config = dict(
    n_layer=13,
    d_model=64,
    n_head=2,
    n_kv_head=2,
    head_dim=32,
    d_mlp=256,
    vocab_size=8192,
    activation='tanh_gelu',
    norm='layernorm',
    norm_place='pre',
    norm_eps=1e-05,
    positions='rope',
    rope_base=1010.0,
    rope_fraction=1.0,
    qk_norm=False,
    attn_scale=0.177,
    bias='all',
    tie_embeddings=True,
    parallel_block=False,
    init='uniform',
    init_std_qkv=0.0846,
    init_std_o=0.0,
    init_std_up=0.0846,
    init_std_down=0.0,
    optimizer='adam_atan2',
    lr=0.00372,
    beta1=0.9,
    beta2=0.98,
    weight_decay=0.061,
    lr_head=0.00724,
    grad_clip=0.5,
    warmup_steps=233,
    schedule='wsd',
    decay_fraction=0.899,
    decay_shape='linear',
    final_lr_fraction=0.0,
    batch_tokens=16384,
    seq_len=1024,
    doc_mask=True,
    z_loss=0.0001,
    train_tokens=88390000,
    steps=5395,
    dataset='wikipedia_en',
)
Each number is 200 + 40 x the weight over its row's rms, rounded and kept within 0 to 999. Layers, rows and columns count from 0. The size before them is the row's rms in percent of the matrix's.

# layer 9 attention output (transposed), 64x64, rms 0.134, rows 14-36, columns 0-63
092,187,198,220,250,180,143,165,188,180,230,213,225,226,247,192,155,127,137,256,203,178,259,149,190,190,158,191,186,277,201,231,178,241,211,261,244,252,124,203,177,236,216,195,188,256,212,138,128,326,246,187,218,214,219,162,215,176,155,156,156,203,207,172,193
125,146,251,251,256,216,260,224,206,183,236,208,171,207,142,209,186,185,225,206,233,203,189,202,180,196,165,215,202,242,177,122,200,202,137,250,176,222,202,265,170,304,136,216,170,129,133,166,200,199,129,253,132,252,138,197,192,236,232,181,242,187,199,163,262
099,168,167,216,231,176,202,247,181,202,150,207,248,158,213,240,194,222,223,215,206,257,196,169,156,246,140,202,241,266,212,182,216,221,202,213,123,162,235,150,145,149,239,161,257,216,208,242,208,104,228,195,132,278,250,162,206,180,210,295,187,177,184,127,165
083,212,200,209,183,260,239,134,177,239,248,242,231,189,140,187,157,226,150,183,194,164,172,215,229,172,266,194,194,200,188,246,183,196,234,176,216,191,162,224,198,193,171,272,123,222,218,261,208,328,200,130,223,89,241,200,202,208,163,120,214,201,209,194,217
109,168,166,186,210,191,181,185,243,209,159,167,197,213,232,202,226,246,198,162,229,268,131,229,205,211,150,159,234,229,253,231,209,173,141,198,166,187,248,189,152,118,197,178,266,219,214,243,157,98,244,239,212,317,195,192,206,167,201,296,173,161,188,161,203
089,256,215,204,154,240,319,154,211,177,307,208,204,215,158,241,201,168,235,245,174,126,242,236,184,148,214,259,219,149,206,152,226,177,212,150,190,174,209,181,207,200,228,208,122,246,199,208,178,169,148,226,209,157,232,168,171,140,186,160,207,259,205,221,136
099,220,251,140,246,172,229,232,233,116,157,268,222,232,186,145,263,193,140,221,216,186,188,231,201,226,241,239,180,147,255,213,195,188,192,257,198,195,231,220,177,316,131,195,156,154,146,232,179,229,178,203,139,195,148,229,240,231,224,163,203,209,171,144,150
115,198,273,200,288,310,243,223,196,205,209,214,202,200,204,179,139,230,211,170,174,177,122,175,271,219,218,183,165,188,134,231,170,176,287,222,180,220,163,162,157,203,230,188,164,189,153,187,248,215,210,145,137,197,219,195,217,160,183,225,212,204,175,207,321
105,247,125,235,138,190,106,177,189,181,181,187,179,204,234,228,137,245,235,178,206,181,286,172,156,216,163,194,169,190,214,253,152,237,211,242,204,227,265,198,188,182,127,294,162,248,161,247,173,182,188,202,202,231,153,226,216,226,277,224,117,191,221,217,195
103,228,155,131,193,163,129,239,198,217,193,254,247,189,152,212,238,173,148,203,255,248,111,205,204,262,146,220,221,276,196,187,254,222,184,260,283,214,146,208,196,244,213,238,166,260,196,213,102,221,177,178,163,199,190,155,188,255,182,217,180,174,166,181,185
085,175,229,246,254,273,261,226,244,185,276,225,254,232,167,177,143,212,180,160,177,149,154,220,261,166,279,194,182,190,196,216,165,162,244,134,184,189,177,201,244,163,148,196,193,203,178,165,194,279,221,204,251,134,180,167,219,229,178,101,235,173,152,219,184
115,190,155,179,207,281,235,165,276,227,245,207,249,204,159,201,154,234,188,155,164,237,168,242,212,188,237,186,202,258,195,157,259,215,200,198,213,204,179,189,232,145,179,265,209,283,189,204,120,208,264,158,228,161,201,131,123,174,183,173,195,208,188,109,266
106,204,202,182,185,251,176,167,137,216,201,191,136,198,253,158,114,212,264,223,193,181,232,163,206,226,190,203,172,236,133,219,232,195,272,256,152,221,202,182,166,137,202,157,236,194,175,144,267,226,300,153,185,167,212,290,177,198,140,230,211,216,229,245,246
101,155,171,156,212,231,192,202,235,252,180,156,238,241,253,155,160,149,226,220,163,216,285,155,218,237,95,169,244,180,194,188,290,203,190,275,250,215,196,179,175,146,271,188,243,261,189,162,152,157,204,196,208,224,180,163,177,219,207,205,121,230,203,194,153
095,186,282,215,141,272,261,172,209,178,240,210,179,168,135,230,214,151,148,143,200,230,210,220,189,133,193,151,189,187,187,129,204,152,141,224,229,193,134,188,252,198,217,226,222,254,212,144,217,174,256,258,241,256,237,177,253,123,181,216,244,189,244,236,208
083,144,168,217,210,267,193,220,221,268,192,191,164,211,183,162,192,238,137,228,243,168,202,201,238,206,231,265,212,213,197,130,258,206,187,208,241,182,99,210,145,181,188,234,171,173,183,179,196,324,244,158,215,155,224,170,195,172,190,153,196,146,277,195,277
100,168,191,159,171,141,213,177,241,199,168,204,219,236,232,265,202,159,182,172,167,251,200,235,174,164,124,169,232,212,267,238,146,190,159,263,203,185,236,175,199,222,240,184,272,223,219,251,154,103,172,225,174,315,190,158,199,203,255,252,182,212,178,153,157
097,188,110,260,254,240,246,136,195,144,238,228,229,219,215,263,158,247,123,241,273,131,207,190,238,194,236,195,140,210,185,254,184,271,230,152,143,188,179,215,227,216,153,201,133,192,213,169,238,228,220,188,203,217,185,190,226,151,162,210,209,125,206,173,159
080,204,209,226,251,205,157,199,171,223,185,238,130,196,230,203,229,322,157,186,173,214,207,171,131,111,200,293,242,218,233,156,135,257,148,239,208,170,186,195,181,246,198,202,166,168,208,227,285,162,190,256,219,154,156,199,224,219,227,224,157,172,208,248,185
098,204,181,182,243,220,185,202,218,222,289,166,294,150,197,272,165,186,201,191,220,155,189,314,170,160,173,212,209,200,229,147,213,177,224,168,218,192,98,187,183,204,251,146,175,150,161,188,188,191,196,163,238,193,198,171,202,172,261,202,305,158,251,232,210
104,275,221,216,282,162,187,193,248,149,150,159,240,174,193,221,147,128,176,232,203,225,226,170,179,181,169,196,189,222,167,198,165,185,156,229,195,180,162,168,212,215,187,146,221,184,207,243,257,180,289,162,102,205,196,276,240,200,215,233,291,259,170,182,257
094,216,212,238,180,231,246,195,123,165,222,175,152,199,290,181,200,191,180,220,253,203,175,188,162,264,117,157,247,210,167,277,222,271,168,233,168,176,220,240,219,166,140,269,185,190,214,221,176,215,276,147,158,198,233,233,196,175,196,155,109,231,245,221,198
095,206,131,179,193,172,162,228,252,171,213,143,278,170,171,270,119,137,197,202,211,243,199,236,177,208,220,229,196,176,227,217,200,170,219,205,216,207,178,224,147,262,243,68,172,220,161,223,234,233,244,171,210,195,163,229,220,193,220,250,265,186,156,214,109
# layer 9 attention value, 64x64, rms 0.138, rows 15-36, columns 0-63
128,239,185,143,120,223,138,150,186,231,180,211,227,239,239,209,230,207,144,188,175,164,173,215,208,204,284,117,173,164,246,231,191,210,235,126,209,152,201,153,196,135,169,114,177,267,231,190,190,218,213,118,253,171,270,208,214,200,188,181,175,255,233,217,173
104,228,191,177,196,184,171,166,232,270,208,160,180,244,223,138,153,168,173,128,219,175,229,229,196,87,172,241,183,105,194,245,219,218,198,195,247,271,181,249,225,273,230,189,193,188,185,158,139,229,123,238,261,174,190,201,173,254,209,154,220,186,196,251,173
086,176,182,222,224,158,140,238,245,134,197,159,117,174,202,218,272,238,325,223,175,209,253,177,239,266,160,215,189,168,186,152,178,191,141,205,148,166,199,134,187,231,187,173,224,254,213,172,194,158,266,215,189,223,127,186,174,190,238,231,190,134,188,219,202
108,247,219,221,211,196,179,178,171,190,175,219,187,179,196,162,153,130,239,234,176,184,267,186,166,115,157,263,210,167,200,197,236,243,231,184,188,229,184,253,264,304,227,237,200,156,161,171,240,251,113,151,158,221,253,187,152,188,206,149,236,250,255,224,156
095,112,171,203,174,176,103,238,191,152,163,231,149,172,218,198,200,226,226,99,209,252,158,193,212,238,213,140,215,264,193,236,131,214,167,207,216,218,177,197,189,198,229,169,268,179,223,223,233,222,242,145,173,171,156,234,214,278,269,193,198,141,202,212,271
109,204,170,230,140,246,228,170,167,237,233,150,140,178,213,273,235,185,251,125,195,217,215,211,186,213,114,102,201,246,174,147,233,189,241,180,254,212,216,146,189,78,236,173,171,254,213,194,198,198,257,184,232,183,235,182,207,183,242,219,159,195,250,220,199
111,215,180,158,132,178,128,176,199,213,185,161,198,204,193,254,255,108,149,271,187,148,287,200,172,181,263,211,189,196,206,190,245,216,128,148,200,194,237,228,233,176,140,264,242,233,239,213,187,245,210,274,233,184,199,237,169,140,169,175,241,182,185,186,139
109,139,197,202,213,216,264,245,238,237,182,195,234,163,165,178,241,147,224,215,208,174,117,255,224,186,138,219,274,213,192,169,267,209,184,218,144,175,170,217,227,231,254,85,204,169,228,136,223,218,198,252,151,186,181,147,208,181,139,258,231,172,208,139,168
110,161,264,248,211,218,303,162,216,208,232,180,158,225,202,259,224,238,289,129,126,156,245,213,150,192,190,192,179,104,202,189,181,211,208,167,148,178,249,180,170,192,189,128,190,177,233,221,239,185,194,225,205,204,190,177,241,210,267,165,204,177,300,200,207
084,241,172,122,181,138,129,203,175,201,178,178,105,186,239,247,235,223,194,260,216,237,256,162,251,190,181,219,197,210,204,197,197,209,125,184,203,199,190,180,124,220,263,271,174,219,239,256,221,200,248,180,207,204,227,250,149,117,153,282,190,240,208,202,233
107,190,247,179,202,163,136,236,164,184,213,188,154,178,189,227,206,178,250,240,223,173,229,156,248,202,196,222,245,156,175,268,129,176,183,136,96,142,220,192,165,263,240,125,218,166,200,227,259,225,181,225,212,235,211,260,191,185,257,201,241,136,253,271,207
111,207,187,201,204,152,235,302,242,191,200,198,326,177,164,180,199,147,153,237,232,172,185,212,198,193,236,183,213,220,225,178,132,195,176,168,279,198,211,207,226,254,179,271,203,191,220,229,155,187,133,298,245,212,179,176,242,157,198,141,215,216,124,191,181
102,223,224,198,171,151,200,269,203,152,189,241,180,143,190,246,154,230,162,166,217,166,89,249,173,148,171,216,221,247,208,244,122,236,245,99,187,224,215,237,203,252,198,216,206,141,204,199,204,155,198,302,222,216,238,196,263,224,185,241,249,179,210,199,193
111,209,147,159,241,193,146,200,166,177,175,222,221,265,221,217,199,199,240,286,273,231,144,192,198,260,300,238,197,220,195,223,153,245,229,144,201,137,247,229,189,184,137,196,173,148,196,238,239,238,132,132,203,166,161,198,146,165,205,128,202,229,207,219,220
087,220,238,177,179,166,176,232,147,112,218,275,258,195,203,253,221,178,223,170,149,175,216,218,190,267,153,168,205,200,167,231,164,154,222,193,169,147,278,153,217,260,165,158,154,252,221,233,214,136,218,213,240,177,198,199,214,237,233,220,201,264,90,252,202
096,252,232,226,238,235,148,200,204,198,170,140,175,183,206,147,143,254,224,199,198,168,153,208,172,162,152,243,214,188,153,194,312,292,208,173,176,243,225,266,225,180,200,187,168,191,154,207,212,274,196,190,216,163,229,179,196,229,213,253,153,174,326,204,202
108,193,216,145,129,175,124,222,198,215,196,170,139,127,164,127,223,192,310,173,158,212,225,257,232,194,183,239,240,196,217,134,191,130,157,254,201,176,185,204,154,178,186,205,239,256,218,229,205,197,187,201,183,168,214,224,198,303,186,154,205,256,138,218,199
084,202,178,158,171,201,184,235,213,265,234,142,228,160,272,172,207,246,242,163,196,229,182,203,183,278,235,186,239,172,132,223,245,116,169,198,183,255,193,241,191,211,240,130,267,179,264,220,191,268,175,164,100,179,255,224,144,153,204,223,223,211,218,200,200
091,125,217,238,120,184,161,205,161,134,200,244,175,208,226,112,226,204,159,242,251,165,134,199,198,181,183,181,213,162,190,204,221,190,313,198,134,211,200,155,198,136,182,280,221,217,206,202,262,156,246,194,173,214,212,229,244,219,242,149,194,227,156,262,215
103,178,253,156,155,218,216,150,165,248,201,212,204,271,188,165,158,166,261,257,256,175,133,204,268,264,219,148,200,121,207,238,169,217,151,233,220,212,183,188,172,240,208,149,201,172,196,197,109,201,157,214,260,256,193,144,171,207,237,209,247,153,229,231,261
092,228,220,168,120,180,142,194,264,187,188,186,204,296,163,181,273,171,233,208,188,208,238,230,155,240,229,176,174,160,226,130,178,254,166,206,224,147,214,132,259,212,255,151,230,200,177,201,191,240,202,205,266,174,153,197,188,254,177,242,211,228,217,173,311
084,180,207,227,169,198,153,190,182,189,198,186,259,191,216,238,130,226,220,159,198,247,51,139,272,228,196,217,202,178,198,183,157,215,279,197,252,161,238,131,259,179,204,198,256,179,187,189,249,119,155,139,203,207,193,206,215,154,215,155,176,184,201,247,185
# layer 9 attention query, 64x64, rms 0.172, rows 32-63, columns 0-63
086,212,132,163,211,205,215,286,222,209,181,166,180,170,244,132,242,225,171,190,187,193,214,170,144,217,208,187,240,205,188,243,146,204,201,170,234,223,205,258,189,216,248,232,226,245,225,254,267,150,268,179,158,216,166,153,126,178,224,132,80,141,218,230,208
089,231,192,149,190,179,218,194,162,196,195,234,221,202,201,163,295,261,180,174,229,232,225,188,132,216,127,232,164,197,231,214,154,254,111,222,196,129,225,186,187,206,240,192,186,194,240,151,198,163,188,241,180,119,234,262,234,157,218,234,157,162,202,262,95
082,174,244,238,216,156,194,181,210,158,237,222,240,158,185,222,84,113,194,190,183,154,208,229,256,189,224,208,248,211,282,178,225,186,226,230,173,262,233,180,250,208,215,201,215,247,212,220,175,178,217,245,316,278,189,202,227,199,219,170,173,252,200,132,254
065,185,137,231,176,254,175,218,154,231,167,157,209,246,273,195,273,235,188,244,207,234,205,198,165,280,212,171,176,183,188,253,224,238,255,221,227,156,175,239,193,162,170,228,209,239,175,171,177,218,277,107,89,158,202,222,159,199,191,243,243,159,206,227,152
105,216,186,139,244,165,216,228,174,174,186,247,220,202,163,179,256,265,212,204,211,234,245,225,186,136,170,272,137,240,246,226,166,217,139,172,265,153,243,130,129,249,233,199,226,171,224,133,183,161,157,188,211,169,251,183,306,150,221,238,193,201,205,217,204
105,169,237,280,160,202,184,153,183,249,226,171,187,153,192,214,154,173,193,174,180,171,208,141,163,270,171,159,300,173,138,190,247,216,236,218,159,233,224,250,279,192,215,201,154,201,240,249,246,246,239,241,179,216,159,269,118,252,172,166,206,241,193,178,191
085,225,253,196,173,116,250,170,179,239,259,212,152,160,163,185,176,171,153,196,161,201,186,110,108,184,167,160,227,185,151,157,274,201,250,193,163,202,220,214,267,177,260,206,141,221,253,238,200,226,147,290,156,217,184,256,211,196,182,204,212,203,188,170,171
108,217,160,167,220,182,196,215,262,130,144,258,260,246,219,205,204,192,227,188,239,175,151,241,301,175,283,211,160,218,275,253,166,259,165,200,215,182,158,171,110,196,148,229,238,183,183,201,197,199,193,168,239,177,195,121,262,158,222,171,152,183,185,200,192
093,215,276,173,224,177,218,183,246,220,200,158,171,183,165,224,264,156,182,210,209,193,176,206,191,176,139,116,251,184,285,115,224,165,229,310,156,166,193,252,228,207,195,109,136,163,201,208,234,213,202,190,223,242,225,212,136,174,226,194,249,239,199,220,164
111,194,287,210,185,185,226,121,248,244,267,170,220,186,188,180,186,180,139,206,171,175,155,127,158,174,205,136,228,163,221,169,252,180,264,242,164,286,166,248,290,213,172,244,153,198,235,211,226,230,188,193,205,221,198,257,215,233,185,172,277,208,179,142,204
107,218,109,257,214,224,231,231,220,233,178,202,235,166,196,185,179,193,311,171,213,182,224,227,242,251,240,184,200,194,183,230,205,258,145,219,152,276,119,166,197,224,115,241,223,273,165,251,188,154,203,172,198,199,207,181,187,229,209,159,108,173,150,174,184
118,172,214,228,190,129,231,145,194,284,243,179,214,145,180,222,176,196,200,186,132,184,179,141,149,205,130,185,233,155,190,170,207,183,251,236,278,203,167,232,262,214,199,175,128,184,266,175,219,236,233,240,214,216,112,246,214,197,159,182,277,266,187,170,225
098,215,243,202,172,219,255,108,209,313,258,215,169,155,193,226,238,179,161,135,158,198,180,127,145,251,206,217,236,181,168,208,185,231,237,228,193,226,254,189,238,118,166,194,140,202,160,166,180,144,239,201,210,204,229,213,174,213,193,167,237,242,227,181,292
139,229,166,169,189,264,237,239,147,234,164,266,207,253,194,169,251,190,145,169,211,222,205,250,228,183,166,211,157,182,228,227,183,177,156,203,252,194,255,183,110,250,250,223,205,215,191,122,202,167,183,179,122,195,305,155,235,167,228,204,171,139,213,268,228
133,120,201,245,151,165,178,183,205,183,218,183,182,184,181,188,153,253,270,227,162,149,144,132,263,215,262,172,267,163,207,191,203,209,224,203,196,184,99,224,203,202,183,196,198,189,257,235,217,259,239,175,236,175,110,213,216,177,121,214,282,244,175,229,206
110,176,151,199,198,206,241,198,205,166,143,223,214,192,179,207,152,152,273,212,209,138,156,228,288,147,243,251,174,218,158,291,162,239,180,138,263,192,195,163,155,104,225,198,260,277,175,159,195,222,247,206,206,156,227,168,205,193,195,193,208,214,212,208,275
105,266,222,191,161,204,282,259,170,205,219,265,217,225,177,155,224,211,159,161,238,241,259,190,137,277,169,213,181,239,181,232,208,213,147,195,184,194,192,168,223,234,238,197,160,178,230,193,125,182,139,304,209,168,211,211,252,185,266,228,173,152,196,242,119
078,176,275,199,151,192,209,140,175,231,253,281,220,208,202,206,199,240,220,255,221,243,241,215,206,196,193,198,125,146,166,184,221,182,139,152,190,176,212,120,184,204,235,203,190,215,192,110,157,233,185,225,229,174,270,251,278,106,166,262,160,220,202,201,177
080,188,190,199,206,222,142,200,242,205,168,150,178,194,220,210,129,190,261,213,171,179,130,254,219,226,181,145,256,189,163,182,250,201,270,178,253,230,198,309,243,116,194,200,169,197,191,254,231,213,222,155,151,237,202,199,101,281,180,151,209,227,184,194,221
094,210,210,145,247,165,222,244,204,164,181,259,223,199,143,174,246,190,173,171,195,209,226,217,202,159,175,240,131,214,289,219,173,180,161,195,220,167,185,109,153,268,238,200,230,190,195,147,176,157,134,227,188,162,227,183,320,126,227,227,174,161,170,230,162
063,236,333,179,150,133,260,167,214,230,280,192,134,155,165,200,170,193,214,209,203,181,203,171,189,146,181,170,264,166,168,200,225,135,168,161,161,186,235,190,243,179,230,191,173,207,221,254,195,219,155,268,249,204,177,269,119,201,190,206,218,250,193,170,206
101,182,135,201,172,250,184,209,127,270,191,187,204,235,246,174,219,260,124,253,167,251,222,159,187,264,198,151,206,213,102,196,204,227,241,216,219,197,173,195,207,167,154,271,173,230,206,153,205,210,293,152,113,178,221,226,221,182,159,166,176,157,194,248,214
110,192,236,264,160,252,199,168,201,268,213,132,142,172,223,223,193,184,174,217,203,205,181,194,162,280,203,132,202,190,133,177,225,212,227,229,144,215,182,261,242,150,131,170,150,243,151,243,275,242,258,185,189,241,216,233,109,234,167,142,228,214,197,205,218
088,223,213,128,231,150,212,253,179,205,221,241,190,215,183,210,257,170,150,185,172,286,246,184,139,124,164,197,156,197,270,191,175,126,149,228,184,160,217,217,142,261,191,174,239,194,181,183,167,140,201,255,264,237,207,221,237,226,292,222,221,194,152,230,159
116,161,231,259,160,175,182,172,206,196,228,152,180,132,142,230,165,151,236,198,217,147,185,176,215,279,213,156,279,155,197,213,226,206,254,240,211,171,195,229,238,230,215,150,139,212,233,244,257,266,188,210,200,235,160,219,132,170,134,178,299,246,160,231,199
105,220,220,194,182,285,212,182,203,204,194,148,204,244,234,194,253,157,175,259,212,216,203,208,207,213,216,142,209,143,224,227,207,188,168,217,166,227,165,215,143,145,171,175,208,256,126,163,201,179,259,130,161,192,325,212,120,277,211,186,261,167,222,235,242
112,244,212,161,227,232,179,241,218,149,152,252,272,252,236,199,238,210,201,198,235,182,214,263,281,165,227,199,148,215,300,183,149,202,132,193,165,202,179,150,142,218,168,234,264,190,108,198,168,157,223,127,212,198,257,156,196,184,222,196,171,156,235,206,202
105,257,178,259,166,210,186,220,226,152,217,201,258,209,178,171,147,166,277,169,208,124,191,189,268,237,286,267,202,177,155,198,228,257,176,143,167,239,145,151,211,178,248,242,276,267,152,220,165,194,164,153,195,200,204,167,244,140,169,180,171,179,204,194,223
127,247,234,142,244,231,145,181,237,222,211,138,214,245,196,194,240,123,109,228,209,193,212,246,193,162,193,116,207,169,295,141,223,154,216,260,163,269,217,234,197,239,166,146,213,194,160,196,226,168,196,165,220,261,258,179,179,218,191,146,235,158,190,170,195
106,191,166,213,226,208,273,154,151,241,226,261,156,198,191,213,192,202,137,182,144,276,174,240,194,184,89,238,146,199,207,225,185,176,250,226,273,179,248,188,162,186,213,212,158,150,267,114,253,242,244,253,140,238,199,178,239,177,231,216,207,212,200,212,218
087,199,173,224,139,272,203,192,175,235,201,218,224,195,213,196,223,217,271,191,281,228,182,203,210,265,213,194,196,163,167,133,186,192,156,227,173,189,104,270,205,168,166,179,184,256,179,224,281,219,195,115,165,232,223,251,199,164,194,106,127,168,213,245,173
117,208,214,200,232,254,190,223,185,189,166,186,213,199,236,189,234,257,164,173,177,269,221,195,143,203,175,149,190,213,157,248,250,152,170,246,188,217,246,277,184,304,177,176,132,130,184,202,258,223,133,216,151,225,196,204,223,298,251,202,153,182,194,155,139
# layer 9 attention key, 64x64, rms 0.171, rows 32-63, columns 0-63
101,134,235,232,223,157,128,146,193,241,174,148,231,207,182,248,158,164,259,201,171,205,135,230,271,158,236,186,195,212,218,140,262,195,199,224,166,268,228,229,180,182,189,146,187,174,166,169,198,233,242,232,260,256,155,146,197,222,232,201,292,169,260,147,192
093,263,251,210,171,211,236,245,272,232,184,175,168,213,199,248,115,142,151,206,220,163,186,182,200,136,233,168,182,157,171,150,186,162,228,181,190,269,154,240,251,182,177,173,180,162,193,162,306,235,232,218,248,212,200,205,179,222,271,156,183,225,108,223,174
078,178,140,209,217,210,194,200,168,195,177,231,240,256,163,194,230,258,229,228,221,216,151,243,129,220,154,251,135,172,183,160,185,266,160,243,165,75,206,184,168,170,214,217,179,231,180,194,159,199,212,219,148,149,244,300,265,158,135,220,188,211,203,186,163
073,238,188,235,130,239,224,137,203,195,226,109,176,189,198,261,150,164,215,207,194,256,175,156,260,184,273,191,292,212,120,207,226,188,207,169,254,308,187,223,202,187,196,192,206,196,220,163,225,232,240,172,276,219,146,180,145,238,246,189,199,206,226,170,216
090,205,332,174,184,202,193,217,156,258,186,269,186,138,215,227,193,204,237,265,179,274,185,117,141,235,166,204,98,190,219,242,199,153,243,179,206,174,242,208,220,136,193,235,156,196,191,176,215,245,178,260,215,173,235,242,207,210,265,190,210,208,174,212,182
113,173,122,219,228,195,216,183,244,160,291,154,218,273,204,211,182,188,219,179,223,139,232,257,199,188,263,164,251,195,231,188,255,245,181,224,170,219,116,153,196,259,167,186,223,228,224,245,206,122,221,137,202,253,212,148,193,141,145,186,214,198,237,124,191
125,191,143,243,215,197,238,215,212,193,278,161,253,252,214,184,178,144,207,147,212,112,214,291,212,192,197,177,184,168,272,197,211,260,206,246,212,218,134,157,174,292,189,220,231,214,208,187,172,187,211,156,194,229,239,127,207,188,95,189,146,205,222,170,237
116,216,262,209,160,250,175,191,166,258,137,233,141,152,239,189,182,212,219,220,196,275,202,122,195,181,172,203,210,246,168,150,258,172,239,168,167,221,254,216,164,102,189,139,184,209,179,181,234,201,198,243,185,138,196,260,194,238,297,179,207,163,164,262,225
129,137,150,246,205,146,264,229,269,182,268,216,197,174,222,187,189,168,161,138,220,123,186,295,228,183,207,177,250,189,213,144,254,226,189,215,153,174,174,179,196,243,189,231,193,223,248,289,222,164,224,193,200,226,210,126,175,165,123,186,234,178,219,131,193
093,205,127,192,249,174,279,199,293,189,283,206,224,237,177,211,171,116,206,210,151,126,220,219,179,226,190,153,218,190,211,212,149,224,195,229,196,213,181,173,176,238,244,244,196,259,245,198,184,195,241,219,199,168,236,106,253,185,152,192,96,198,178,166,180
127,208,236,194,143,198,172,205,127,209,147,226,172,176,218,133,182,183,242,299,188,218,193,144,192,241,202,183,154,211,177,296,203,197,237,238,185,226,192,199,232,179,203,221,208,215,201,176,139,203,215,212,192,130,193,298,161,273,244,185,228,289,160,287,197
100,211,200,246,257,145,236,164,257,220,306,192,257,278,212,193,193,138,205,189,174,125,171,263,196,194,233,105,207,154,179,216,169,209,190,218,235,206,156,162,127,189,210,226,239,234,227,215,197,178,261,185,207,245,217,137,243,182,140,177,148,201,162,160,206
101,217,181,233,231,227,184,197,223,139,289,172,239,231,165,142,165,202,210,196,180,93,184,194,144,192,241,123,228,187,160,247,180,230,169,160,187,213,133,179,238,152,276,201,190,292,233,212,203,226,270,162,218,238,166,164,231,167,167,179,208,199,152,240,151
090,172,272,124,147,234,148,261,147,216,121,251,145,153,171,220,210,216,217,160,199,274,180,212,164,210,184,228,150,233,200,200,212,163,178,157,211,157,304,244,187,145,217,184,213,188,167,173,192,233,147,227,172,181,178,193,205,263,220,252,238,251,187,245,257
082,198,196,244,217,283,285,154,215,234,239,160,275,281,193,202,244,200,229,201,157,175,226,266,231,226,194,164,199,134,148,177,156,245,192,220,187,256,118,159,114,244,184,146,176,189,231,172,207,178,214,192,208,192,223,142,193,231,164,175,142,156,183,158,206
104,216,271,181,197,280,182,124,200,225,183,187,214,182,236,222,208,234,214,240,173,223,215,191,212,191,223,208,156,206,192,177,306,190,192,162,167,241,221,219,182,145,183,132,231,158,132,94,207,190,191,170,178,285,187,246,105,217,200,169,271,174,214,241,223
076,262,208,164,215,190,180,204,301,207,221,151,141,173,263,186,199,156,227,234,239,192,147,200,199,187,225,184,185,159,192,148,162,152,152,220,239,192,176,232,211,196,151,176,227,147,150,130,334,240,213,189,217,189,212,187,171,268,232,150,171,262,163,224,164
079,254,257,200,121,257,228,198,139,213,212,265,208,175,156,152,220,213,170,158,153,207,200,162,183,248,123,229,191,170,234,270,162,172,181,177,235,156,224,141,217,148,232,302,226,242,199,230,135,244,176,220,210,176,262,203,202,181,163,224,179,181,128,237,189
086,180,143,281,236,164,180,188,249,163,209,155,189,225,235,251,172,143,215,174,180,152,214,247,217,172,295,220,204,213,189,169,260,270,216,205,162,228,199,255,197,223,136,170,230,159,181,160,165,153,194,181,233,253,149,124,258,205,194,163,269,173,271,191,231
092,268,259,158,178,264,170,206,144,227,177,271,190,157,189,209,208,214,190,237,156,261,180,122,143,196,153,203,135,146,204,173,147,123,202,182,214,166,238,206,235,142,259,240,190,202,175,171,209,251,202,240,193,165,258,261,172,199,208,255,132,179,146,225,204
084,182,170,201,239,158,215,198,210,214,243,226,270,235,191,174,290,239,177,155,216,163,228,257,192,151,183,208,165,213,261,240,214,233,174,164,225,137,173,120,165,294,203,187,202,207,247,258,135,160,177,178,128,250,275,194,260,190,176,188,160,204,145,190,179
073,208,170,169,122,239,177,155,160,213,183,180,178,235,122,242,189,251,194,217,171,228,197,167,199,252,198,196,190,237,125,242,168,219,203,230,316,216,242,251,281,191,257,219,168,214,185,159,179,253,178,200,233,123,217,208,248,271,186,281,169,192,207,225,182
079,170,103,212,220,169,234,225,285,118,216,180,212,177,184,188,194,203,184,189,212,221,176,233,239,238,244,194,299,231,161,191,201,224,183,184,212,277,216,244,193,237,199,239,236,247,270,268,219,134,211,154,197,249,135,168,201,114,192,191,222,237,231,150,184
070,184,156,174,201,179,211,315,200,173,198,251,210,170,168,200,181,161,276,242,237,120,187,279,236,196,195,169,154,225,217,231,166,249,224,150,174,108,246,148,253,183,203,192,234,212,195,233,142,188,186,259,197,179,215,241,197,186,123,274,240,207,176,214,227
077,192,187,267,198,181,234,193,262,221,261,162,181,269,239,251,203,172,239,146,165,161,204,298,194,209,192,120,229,149,125,156,215,216,204,225,202,218,185,151,189,183,221,200,191,224,232,202,198,154,275,170,197,225,256,165,205,170,75,194,164,195,197,140,220
131,240,190,202,167,184,155,218,249,146,113,220,180,142,171,190,196,259,211,219,207,190,189,167,211,179,165,200,191,238,97,250,208,222,186,125,176,180,281,247,197,109,210,210,219,211,251,193,182,214,178,228,185,220,156,256,209,160,221,309,241,222,173,225,133
092,190,180,211,158,245,192,195,174,237,78,214,144,129,212,197,198,224,217,226,236,211,235,127,235,196,182,264,213,249,163,177,234,195,201,136,164,169,232,220,273,143,156,231,172,148,193,212,215,227,168,248,191,168,154,241,161,237,281,241,284,169,198,209,185
119,223,188,179,162,294,178,157,107,246,140,210,177,225,192,187,165,191,220,258,186,218,227,139,173,211,195,188,160,186,251,220,224,178,236,160,201,238,239,204,223,161,198,197,208,204,152,68,190,214,221,212,237,142,149,240,153,267,227,204,191,184,172,273,267
137,175,167,207,133,151,218,253,260,178,170,226,127,133,219,210,166,162,169,142,213,139,171,216,236,164,199,231,215,281,148,193,225,216,180,179,194,176,224,243,225,120,236,256,230,211,270,226,194,192,186,262,176,130,175,188,220,174,202,307,229,198,247,183,180
147,189,266,179,266,157,191,199,245,215,302,194,238,199,271,216,192,166,251,168,152,162,149,225,162,189,219,151,232,176,237,137,180,152,226,223,220,222,178,218,117,174,208,171,201,196,204,248,231,180,218,165,221,314,188,147,239,194,154,153,196,251,199,132,199
136,162,202,129,167,247,178,241,100,161,122,243,184,192,169,136,238,215,208,239,282,213,186,232,228,188,181,235,130,238,217,242,196,265,175,159,192,154,273,185,147,237,228,215,186,195,179,206,200,222,141,213,200,141,224,236,238,231,231,248,200,246,233,264,179
122,181,173,144,313,96,176,246,207,150,237,216,182,188,169,210,197,145,237,178,222,225,213,197,192,214,141,216,194,272,208,187,166,186,191,241,216,188,245,212,195,252,192,185,170,177,237,297,189,203,171,242,228,211,162,213,243,187,230,198,213,267,110,121,150